Weights of a small GPT-style language model, trained from scratch on English Wikipedia: 189M tokens.
Each number is 50 + 15 x the weight over its row's rms, rounded and kept within 0 to 99. Layers, rows and columns count from 0. The size before them is the row's rms in percent of the matrix's.

# up: layer 7 MLP up, 768x192, rms 0.188, rows 733-749, columns 0-95
# down: layer 7 MLP down (transposed), 768x192, rms 0.26, rows 733-748, columns 0-95
up733 095:65 37 47 24 71 49 62 65 63 63 51 60 54 46 61 50 46 48 56 73 22 31 63 66 47 45 45 59 26 69 69 37 66 33 57 67 61 60 51 44 61 76 49 46 54 65 52 37 38 33 35 46 46 45 80 36 42 61 18 61 50 42 75 50 62 53 52 34 28 69 78 24 47 58 39 47 49 68 26 59 53 46 50 35 66 51 53 39 72 47 60 49 12 50 52 32
down733 097:72 73 40 73 28 48 78 35 33 53 31 32 65 64 46 65 45 37 60 39 65 45 55 21 52 61 49 34 53 39 60 59 42 25 44 77 22 33 50 39 34 57 69 64 39 59 77 30 45 53 51 71 70 28 79 90 54 23 29 53 58 43 51 27 58 58 38 59 25 39 22 54 42 73 50 45 30 43 28 53 68 57 39 67 49 58 57 20 51 30 61 62 39 42 81 61
up734 106:23 52 49 34 59 44 61 36 45 43 78 29 72 58 52 46 52 30 34 39 41 28 34 13 92 53 34 42 63 62 51 37 49 46 52 49 32 47 39 50 31 46 60 37 53 49 45 77 41 30 64 41 41 64 61 52 55 33 62 59 45 46 49 64 30 29 39 39 45 66 38 56 59 65 56 79 66 57 75 76 30 55 32 56 37 40 68 47 48 53 46 55 41 56 33 46
down734 097:63 56 53 12 45 43 49 36 69 51 54 32 54 38 47 83 56 56 38 15 69 53 43 47 63 44 57 48 64 82 30 56 33 58 59 50 39 40 32 50 44 31 60 40 47 49 41 65 74 77 51 85 64 52 72 50 55 53 34 36 45 42 65 68 52 41 60 74 41 28 37 48 44 28 41 43 34 49 76 56 44 60 51 54 48 46 46 43 11 57 47 66 61 48 40 30
up735 098:55 35 56 81 42 60 61 23 56 36 42 50 32 91 36 30 34 49 47 27 36 64 46 35 74 57 24 48 41 49 52 45 37 43 37 47 57 34 58 58 47 61 58 09 61 45 68 30 48 62 41 51 41 37 49 42 53 53 34 81 37 61 33 63 55 23 29 74 31 57 67 63 66 57 31 64 56 47 55 43 48 54 37 48 42 58 39 73 55 56 42 53 61 49 60 49
down735 097:74 16 47 26 56 66 40 65 36 76 40 57 50 45 26 47 46 63 54 34 64 54 43 68 57 79 49 37 43 39 51 22 47 46 80 51 61 56 64 55 49 66 60 66 64 44 65 53 47 21 58 48 74 49 50 69 35 67 58 59 55 48 72 31 46 42 60 40 30 38 60 59 38 51 57 56 51 70 53 46 39 54 61 67 33 57 57 40 57 31 55 74 41 52 84 79
up736 088:61 53 69 49 42 71 54 71 61 36 43 44 43 53 34 60 86 60 75 62 00 51 61 59 50 72 45 47 65 54 40 60 53 51 36 53 61 30 41 51 56 12 38 37 64 39 60 36 51 61 24 43 53 56 56 60 62 59 29 52 53 47 36 51 43 40 55 45 51 39 23 46 50 68 62 31 58 67 63 49 33 61 55 57 72 51 59 39 62 63 36 34 26 36 49 29
down736 097:56 69 45 53 73 27 50 57 53 42 38 59 54 55 81 58 31 35 41 22 60 27 75 48 50 66 48 57 65 20 68 58 46 62 39 34 65 51 68 41 37 86 34 93 76 69 57 25 53 37 52 68 55 45 29 34 39 41 44 44 52 20 67 58 81 76 45 36 43 40 30 49 51 35 53 50 52 37 76 41 61 63 57 47 30 52 51 30 60 53 78 55 54 18 68 47
up737 098:36 24 36 62 40 59 50 89 44 46 31 62 45 55 58 62 71 64 63 54 66 30 70 42 21 54 39 54 42 58 55 62 47 47 50 77 48 27 31 34 71 71 56 67 37 27 52 47 47 57 75 46 70 73 57 49 59 62 63 42 46 53 21 41 44 58 83 08 60 66 28 47 41 46 40 55 72 48 49 25 74 43 43 62 58 62 42 51 38 50 47 48 60 36 45 48
down737 112:75 52 39 76 69 68 73 35 53 53 61 69 42 47 44 52 58 32 31 47 59 60 35 58 60 57 56 41 48 63 73 33 52 42 72 10 65 63 43 55 55 81 40 49 37 44 54 26 58 57 54 59 39 25 65 73 45 46 55 50 71 66 64 54 48 35 57 51 62 76 56 40 47 55 72 50 65 50 75 85 46 44 28 23 44 48 49 60 49 50 21 41 18 59 60 56
up738 118:40 40 69 92 72 77 30 61 33 59 42 44 67 47 19 67 66 61 65 39 70 63 63 32 57 43 56 51 32 55 82 37 20 40 46 33 45 33 72 68 50 42 63 61 36 25 64 71 49 56 64 69 43 49 43 75 52 45 68 36 43 30 41 42 51 76 56 60 39 63 71 58 72 42 68 43 37 48 50 58 35 46 47 50 46 76 28 35 52 71 24 30 47 49 52 37
down738 129:15 58 24 73 67 54 38 34 17 38 37 47 58 45 58 63 24 48 79 48 59 64 33 52 39 54 53 68 45 53 57 48 42 40 57 77 65 36 56 26 71 54 50 61 26 33 47 54 69 41 75 41 61 60 63 67 54 51 61 61 45 37 50 25 38 42 53 50 35 39 35 68 66 34 51 38 43 57 47 52 44 48 29 69 49 36 69 50 26 38 55 49 62 56 44 60
up739 100:35 36 50 77 42 61 16 39 64 35 51 41 54 46 12 35 70 63 25 64 70 70 55 25 48 20 62 39 61 34 66 47 61 43 51 57 75 53 42 62 47 47 55 48 42 41 59 55 87 53 60 65 36 65 43 60 48 20 82 33 35 54 83 47 36 89 56 41 19 55 73 61 53 52 42 58 65 63 42 61 10 49 48 50 57 24 60 46 57 48 40 33 61 53 52 30
down739 108:55 70 48 34 43 55 43 46 80 19 29 61 53 68 43 77 40 44 83 50 55 22 54 58 22 61 47 72 48 38 41 52 26 59 57 69 53 54 64 39 59 44 63 73 49 50 66 49 35 49 55 40 55 36 50 47 50 25 53 44 50 51 53 28 60 39 50 64 29 65 46 65 47 57 52 80 66 45 45 88 46 45 67 74 54 36 58 64 73 47 65 61 67 52 32 56
up740 107:52 67 24 62 62 39 50 37 54 38 49 65 58 46 56 77 47 50 55 26 51 30 55 58 78 62 32 62 51 58 54 61 36 36 25 49 63 29 62 73 52 45 94 45 44 26 50 57 47 33 45 45 60 46 38 38 53 23 53 38 22 42 67 64 78 37 68 39 75 38 51 56 46 50 53 57 16 21 56 31 59 48 19 53 42 40 32 70 71 40 26 55 53 59 57 76
down740 112:85 64 40 35 21 40 53 30 43 60 73 59 58 48 57 28 60 62 57 55 42 43 44 47 37 49 41 44 65 46 52 59 48 55 28 69 28 44 42 21 44 33 60 51 44 42 62 50 99 64 45 69 23 61 63 36 43 58 20 50 23 58 41 39 36 54 58 59 31 37 36 44 65 51 36 54 10 73 54 29 74 39 53 46 69 61 30 47 59 44 60 40 50 63 58 37
up741 102:33 28 35 73 41 29 70 24 42 48 63 48 94 56 72 48 68 57 26 35 53 51 79 29 28 45 55 60 79 50 65 60 69 20 58 44 49 57 56 23 36 47 37 50 57 64 39 31 23 41 57 53 58 69 30 35 66 69 56 75 58 55 33 49 25 52 50 52 42 59 78 61 70 33 30 43 38 18 43 49 64 40 71 59 41 47 23 47 31 48 61 75 35 46 62 53
down741 098:61 49 62 53 37 29 35 93 49 54 26 38 49 15 55 62 71 42 71 42 60 30 31 33 58 65 84 21 31 27 47 45 35 80 49 54 59 38 18 59 46 63 47 63 89 31 34 90 65 64 60 48 59 60 50 33 50 23 34 31 40 33 79 53 23 80 45 52 26 54 63 62 47 55 55 69 61 59 67 35 38 50 47 43 33 59 42 53 62 58 66 56 23 46 37 39
up742 090:78 49 69 36 57 50 73 83 37 68 50 28 54 91 82 64 99 67 67 62 39 37 40 48 39 45 36 50 63 45 70 52 45 50 53 49 21 54 59 21 54 31 58 36 53 61 62 39 74 60 44 51 49 41 39 34 58 45 55 45 42 72 53 54 52 46 50 49 44 40 26 46 57 42 58 69 28 51 55 45 37 64 53 53 81 44 57 51 57 52 50 22 52 33 52 52
down742 097:52 53 73 59 58 57 70 70 58 38 38 48 64 51 45 43 33 68 21 33 70 43 71 91 63 75 69 37 40 96 64 40 41 55 38 41 55 84 38 55 44 61 47 38 65 33 03 69 25 41 48 90 42 49 31 59 57 59 56 35 75 70 50 57 63 64 27 21 52 57 42 52 46 47 70 66 61 43 70 57 41 49 55 28 44 42 55 41 56 71 29 33 36 41 26 61
up743 105:51 78 48 54 70 60 24 44 13 25 57 29 54 56 39 71 58 65 66 48 44 56 37 60 57 47 30 60 23 44 58 53 65 45 50 27 57 51 48 66 53 72 49 48 55 23 51 48 40 83 60 56 65 50 49 48 46 78 66 35 55 60 65 53 46 63 59 43 47 38 45 53 65 34 64 41 35 37 55 56 57 53 43 81 36 44 61 48 55 96 58 50 95 65 27 51
down743 122:48 70 63 58 76 35 41 37 52 57 44 38 76 38 58 65 44 46 62 33 89 31 37 39 40 59 20 26 54 55 41 71 51 37 68 58 65 52 69 58 46 49 54 39 28 67 30 59 50 40 59 26 52 56 29 33 55 71 31 74 37 60 27 57 51 64 36 28 46 55 61 55 52 52 49 57 68 64 66 50 56 27 58 55 53 38 70 56 60 74 38 37 35 50 30 67
up744 092:60 68 44 55 70 36 28 51 58 26 24 34 31 22 56 60 71 69 46 52 47 57 54 71 61 55 29 36 60 45 50 69 38 32 42 39 36 45 46 28 45 50 36 59 61 38 40 34 58 68 41 38 58 81 46 70 43 68 64 73 19 63 25 56 47 50 43 56 75 53 40 68 61 54 57 54 51 72 65 32 60 63 33 47 46 39 41 59 50 64 56 56 51 35 61 41
down744 092:68 50 59 55 23 63 46 62 48 80 56 59 55 72 50 51 35 30 24 54 53 58 52 09 20 60 42 68 47 23 27 37 47 55 69 50 65 57 39 51 48 45 36 50 42 62 50 47 21 55 52 47 62 32 52 61 67 31 49 35 48 60 57 67 70 52 87 47 35 59 49 28 24 56 54 38 34 20 68 77 36 35 67 45 42 74 49 58 93 52 34 81 74 65 43 61
up745 109:40 79 31 51 52 40 52 65 42 54 39 53 48 33 83 45 29 53 62 37 59 48 61 53 33 38 57 48 62 49 52 54 68 52 46 30 53 39 42 73 31 56 57 60 57 58 42 62 46 49 43 53 46 37 30 43 60 45 33 52 45 31 59 45 43 39 48 71 59 43 38 40 55 42 23 38 16 41 60 60 35 62 17 63 75 64 43 33 49 28 52 41 14 44 70 34
down745 102:31 50 40 61 73 38 67 37 52 36 29 49 33 40 62 28 33 71 54 59 38 54 68 88 65 36 33 49 47 25 43 51 39 77 76 57 51 46 54 28 67 72 57 51 74 60 37 53 68 55 75 42 35 49 38 51 48 68 66 41 55 58 25 36 46 45 55 52 52 57 56 60 56 47 47 45 46 55 65 55 72 74 32 46 32 25 27 57 60 81 39 57 66 61 56 46
up746 110:48 52 30 63 48 12 52 40 57 46 45 37 42 54 33 45 39 51 47 56 43 53 33 30 55 66 48 56 71 57 57 57 24 46 31 55 53 45 44 42 60 62 49 51 75 53 40 44 36 37 32 76 42 25 50 24 61 34 46 65 25 62 70 36 30 42 56 73 72 51 73 54 57 58 58 51 52 61 42 51 73 28 16 34 46 42 62 60 48 47 59 28 18 50 38 67
down746 106:35 52 47 55 51 33 38 23 55 53 62 40 24 72 53 48 61 64 56 36 60 53 37 95 52 71 53 28 60 30 58 53 39 42 81 27 53 64 53 58 57 37 65 41 69 29 55 63 72 59 52 44 47 51 69 68 60 48 55 60 74 57 64 56 51 63 58 51 76 62 41 50 26 36 48 49 77 54 82 68 20 61 59 65 20 62 35 56 35 75 33 55 20 52 58 52
up747 100:42 55 62 71 51 40 31 46 50 45 41 49 49 53 24 66 71 52 52 55 53 68 58 14 52 43 56 50 37 69 55 52 62 56 56 29 76 28 72 23 50 56 78 52 47 37 54 43 67 53 68 30 82 64 46 56 62 19 76 74 76 45 59 38 49 59 55 60 39 39 49 58 92 56 29 31 37 36 81 49 40 53 47 57 61 73 84 28 60 40 40 48 40 38 48 52
down747 101:62 37 47 40 65 30 58 44 33 20 65 42 39 49 74 47 33 43 45 50 31 44 43 59 48 49 47 82 54 46 39 73 32 54 67 60 80 79 60 63 53 56 40 50 49 39 67 40 62 33 64 44 64 47 56 62 50 41 43 58 40 29 36 17 38 64 62 81 30 32 75 25 64 42 75 45 49 37 40 47 37 49 38 68 29 54 69 77 30 47 64 48 54 49 33 75
up748 093:38 48 43 16 30 75 55 52 72 71 50 52 32 51 61 62 63 53 64 67 40 72 54 19 39 38 67 74 33 23 29 60 42 50 69 62 44 58 50 51 44 71 61 45 47 37 51 50 38 40 69 52 67 46 35 52 68 48 53 27 53 51 22 42 67 51 41 41 46 37 35 37 87 51 60 43 35 48 69 52 64 44 62 54 72 43 31 65 43 70 39 79 57 59 21 38
down748 083:52 41 38 59 47 34 53 72 27 50 40 31 51 58 61 56 77 28 44 55 67 43 38 55 45 41 51 54 41 62 87 69 52 73 51 43 62 46 62 57 62 55 46 62 75 37 43 43 33 46 30 59 23 49 46 63 75 50 55 78 38 55 49 36 27 66 56 92 57 52 54 69 51 36 70 41 64 43 30 56 40 49 68 49 14 44 73 52 40 65 59 51 57 20 76 65
up749 087:13 60 35 75 63 49 55 65 58 49 32 21 47 38 59 79 58 47 59 60 51 34 69 59 39 60 45 57 50 58 42 76 54 43 62 53 41 21 51 47 60 68 69 24 31 43 59 60 35 38 34 50 47 65 70 46 70 50 98 73 63 54 65 54 39 64 32 44 71 49 43 46 45 54 84 49 40 37 35 78 69 34 66 56 40 46 50 58 45 52 44 51 31 44 38 41